config.toml
num_hidden_layers = 8
hidden_size = 256
num_attention_heads = 4
num_key_value_heads = 4
head_dim = 64
intermediate_size = 1024
vocab_size = 1603
hidden_act = "gelu"
norm = "layernorm"
norm_place = "pre"
norm_eps = 1e-06
positions = "rope"
rope_theta = 10000.0
rope_fraction = 0.5
qk_norm = false
attn_scale = 0.125
bias = "all"
tie_word_embeddings = false
parallel_block = true
init = "uniform"
init_std_qkv = 0.0352
init_std_o = 0.0
init_std_up = 0.0352
init_std_down = 0.0
optimizer = "soap_variant"
learning_rate = 0.00595
lr_mult_qkv = 0.7
lr_mult_up = 1.38
beta1 = 0.95
beta2 = 0.99
lr_head = 0.00612
max_grad_norm = 1.0
warmup_steps = 200
schedule = "wsd"
decay_fraction = 0.409
decay_shape = "sqrt"
final_lr_fraction = 0.05
batch_tokens = 65536
max_seq_len = 256
doc_mask = false
train_tokens = 183400000
max_steps = 2799
dataset = "wikipedia_en"
Each number is 500 + 25 x the weight over its row's rms, rounded and kept within 0 to 999. Layers, rows and columns count from 0. Numbers have three digits each. The size before them is the row's rms in percent of the matrix's.

# v: layer 5 attention value, 256x256, rms 0.178, rows 150-160, columns 128-255
# o: layer 5 attention output (transposed), 256x256, rms 0.221, rows 150-159, columns 128-255
v150 086:554502504531512522529484522535481492491531485518467481532526530537553492529501536518538476514517503547474496497495503475456521517469514521461534480454490515479487496477457477500524484501498521476480466462440508563539508482516473511447471445491509481504517482463494477528526494444545517545497486494549474477528505510537548462481485494462485537498536474546505512496468503511445502462474
o150 089:496512475513500479512429539497455530503482475468466483512457512522540504514514513468467516538499513494430525498482527514486493500515531534495479521504443529502464497524520492508498493472501506511504487488499511532475469485445461487488550519527538539516477499410505490485491510502561515497475485514472474474543500515505545522518496508502511512513487478475500490494488510517435487485493
v151 089:515534458497445490528495486504511485488512485548498486493559472490522494522479507514509551478531482535511508467462463458499517490492554515495486502458508500486517466507485516495510467493478507462519494488493453494486519521514535498483542474538494459494484519525491498514490520522523481489462482517510512483486494523522488508514494491477526519519492511521450494498498479503506492539520
o151 089:473509470531430502488503487504477500495502484519494525527475434467543524444487492518497524505464532521539528474509492472497474457538466531514503477495542495453548531565522510502500491462479505496501491531536460496481503522496492516538469480493523472485488526477492493476509518482502500441471501497497498529474488493505522508483528514519502510523530477503520515525468466504483500493525
v152 087:475498472484459504456485504454514470478526513491510473496480490501494510501497453468544477452501486505501509490506477522481445501531525473492500510504510514471524503528511539537460476466503505476554538472508500453505488513471508499539546542542519477474514499493530478472538516507468498510547541497507504476492490507503550523482514481492493466537536473563482508482523495518596514509463
o152 089:456494474511505529532511517483460465455487497489496534504506487480451487478469472476547466476515479510507548497440550504463495503512480466492478491505477463502515486479479506469495506532506518496501511508513488476522509490495500504550531515490524451494513481446528460503542508505454510505497488483483525508472515465521559525505488524510516508495494484521516497537517432465532486512504
v153 086:514502516492516497478515516507531488537502519501512468465527520509485469467477491514503531554483504480485470489485479474500477472510500502469500486468485477499528451529537466457488562492517478501521538548498493527517480519517501514530460536503470535522537502463497525492472479528519494467497528504518478523518469484514476490469506507474491499543481486525510475449530476552517521489509
o153 084:559491507496512503458526468482501482523515488525524494491509476531492511538495457484520529545508471485479485469510488504458472472483483466517513451522485528530465470481533472453478506478504503465563512484490485509481495468494451488521448501522476533537500473497490517502505522509509556492523511523502506526508478482494471484479519467488510515469499491513513511494455478501499467500477
v154 083:520538513485527500455483524490521494531489527454485529476481504522524516532518477498468537506494533489477509537460529497457449520545496542520484533465534497517492497474511475514465506546513437512446528487475503516568482510458473495510458526525471516506474506485539472493533511467542524523473499475496514496511484469489468496520465520501484441525558545496504504472496471483534491480483
o154 086:528514469492491503473535486477505520505496533486489499482518505506459479511521486448466493547506525474500514502498476499465459543540504518445490480493505500501484514484502475498542523510462479490477479465502494517513479490509471482485523531531484513504455541535535495494550523493501548507550504472531454536494506478496465509512469461481560524463502484500509522502488489504498511487492
v155 079:500510488502498519540458453497528511480442508501476467489556487489537461476515536490501464499518475507518493502513473540505486525499507472478531500480538499498464522501491513534500504504465528498510522506512480515517487520505533475456509505538507526543479464483505508491525511460517499526442501481482509453524516507470524524530491482490498483453473536472506494551474479488502480512501
o155 082:503473487512470510519475489508529513492490524502504496498534466455533512465503468450486496467492508524476519552517491512520505515506473515480501520478462494487467527510503494483542485516468544495507429484527478507508525483478531509458490492486490500547483462493481485516531491544519503502445512482521494506503533512533496508501518548504458472520483484488528486506490534449490516503532
v156 085:499551520543494515537496452507451498525483494493505490490514471484472484509500540460521507509542508506522517528443501504470509465503533495474461521585478490535469472534495533465557502485507520480510491496544444464530514506526492518522529543488509504476496523501498471498496479538523511521508505510477497497490467486495510511458502525491503497556479513479478546499527489507450530475518
o156 084:493476515511516476489466442500451450529522517447494491494514484487519524506514476469479533460534527510559491500511513503494490528504520465491509510519529471499466523561523554516488473479527501480542504519524444506439477478453550512497503472505481519540458540476529505468539484517495453510521486463505533548486495472440451563464505535510511499506521506507527486531522503528516508531496
v157 087:471529505473479511538485468524508521508486487507488476480562512519494466501488519488493525509499456535485488502505478471478557515521519504478473515493515494497487518506507489463489482523491489479482494501497457526464498499493484584477501476499509466540510476475476480513545491520537465496468527521434524481464493474468472504528507509494507510499509540472468520515478495536490501457518
o157 084:465492515475467428508517485509502487491484487497549519524516486523554509478520500508478573472515478561478520486512498467532511460481512532531537472478501517503481538494463506501509509501480528503501445527481533509479536460506476505538470486520512481484486514472465522503510508494538539485467527466506554555483501512490525512478555494478515458504477508469513498499476514496472479518515
v158 082:516479509475523532512486490498489512516487526515506502488557493505486468483479501535486492539475479504487501489480461457461533514491497495496503502534451437482489427497482484491491500478512514493498524526564507500498527506560477524435545473477488549492543479465543483512466490506502476531509489557475522509520491486478505487487456502517520472511437488513497477509486480518448564504515
o158 083:513474446492501489504496483475471509513531493507458512503546498503525490487503443531456512461468512480473538535491506472467502448481495509540518504510502501462468503539506496476486488460518537530536501555521494573473519504480445494443485487460482489504516488485512486485504521523519503530516489527469531549499466510466491503467502511505484497516511482496507475530508497472510518493474
v159 085:476490538465457541437503535472488493478502504500462515492476479509478540500517516495462483502506506519502512471503472494513489489464491503501499514508493489452503504539488528501554511505528539487510494454467497503500501492516507510570503461481492466532515476499491472522511488498496501508574478494463471487516540514511479502527520489517480473492535487489424520498530533516503429471485
o159 085:471501501513514495491476512506461506445490496467511477513443506522483508473460510485516480505528536471518510491521477474480467491512481479496476466524508521519516485519510481518485488516474491495509517482493508457504479512548448500535539533493493525496504463477544523517500520468497507467507504474528504495494529478452494476522458526475459474481551500504502491463496482509495516485519
v160 088:498490502548531572499492501516477535480494491506529536500491527492480481501509525526498486495504486489517454511475502491463496498557485543480524546542503450480485478499465527467512531523494496459496502498493498532498483507516436526508469453502566500505483528521518504532450529483487524469509507480527522481545463499473512450447492534510485507468526513510508503532501513500533478514537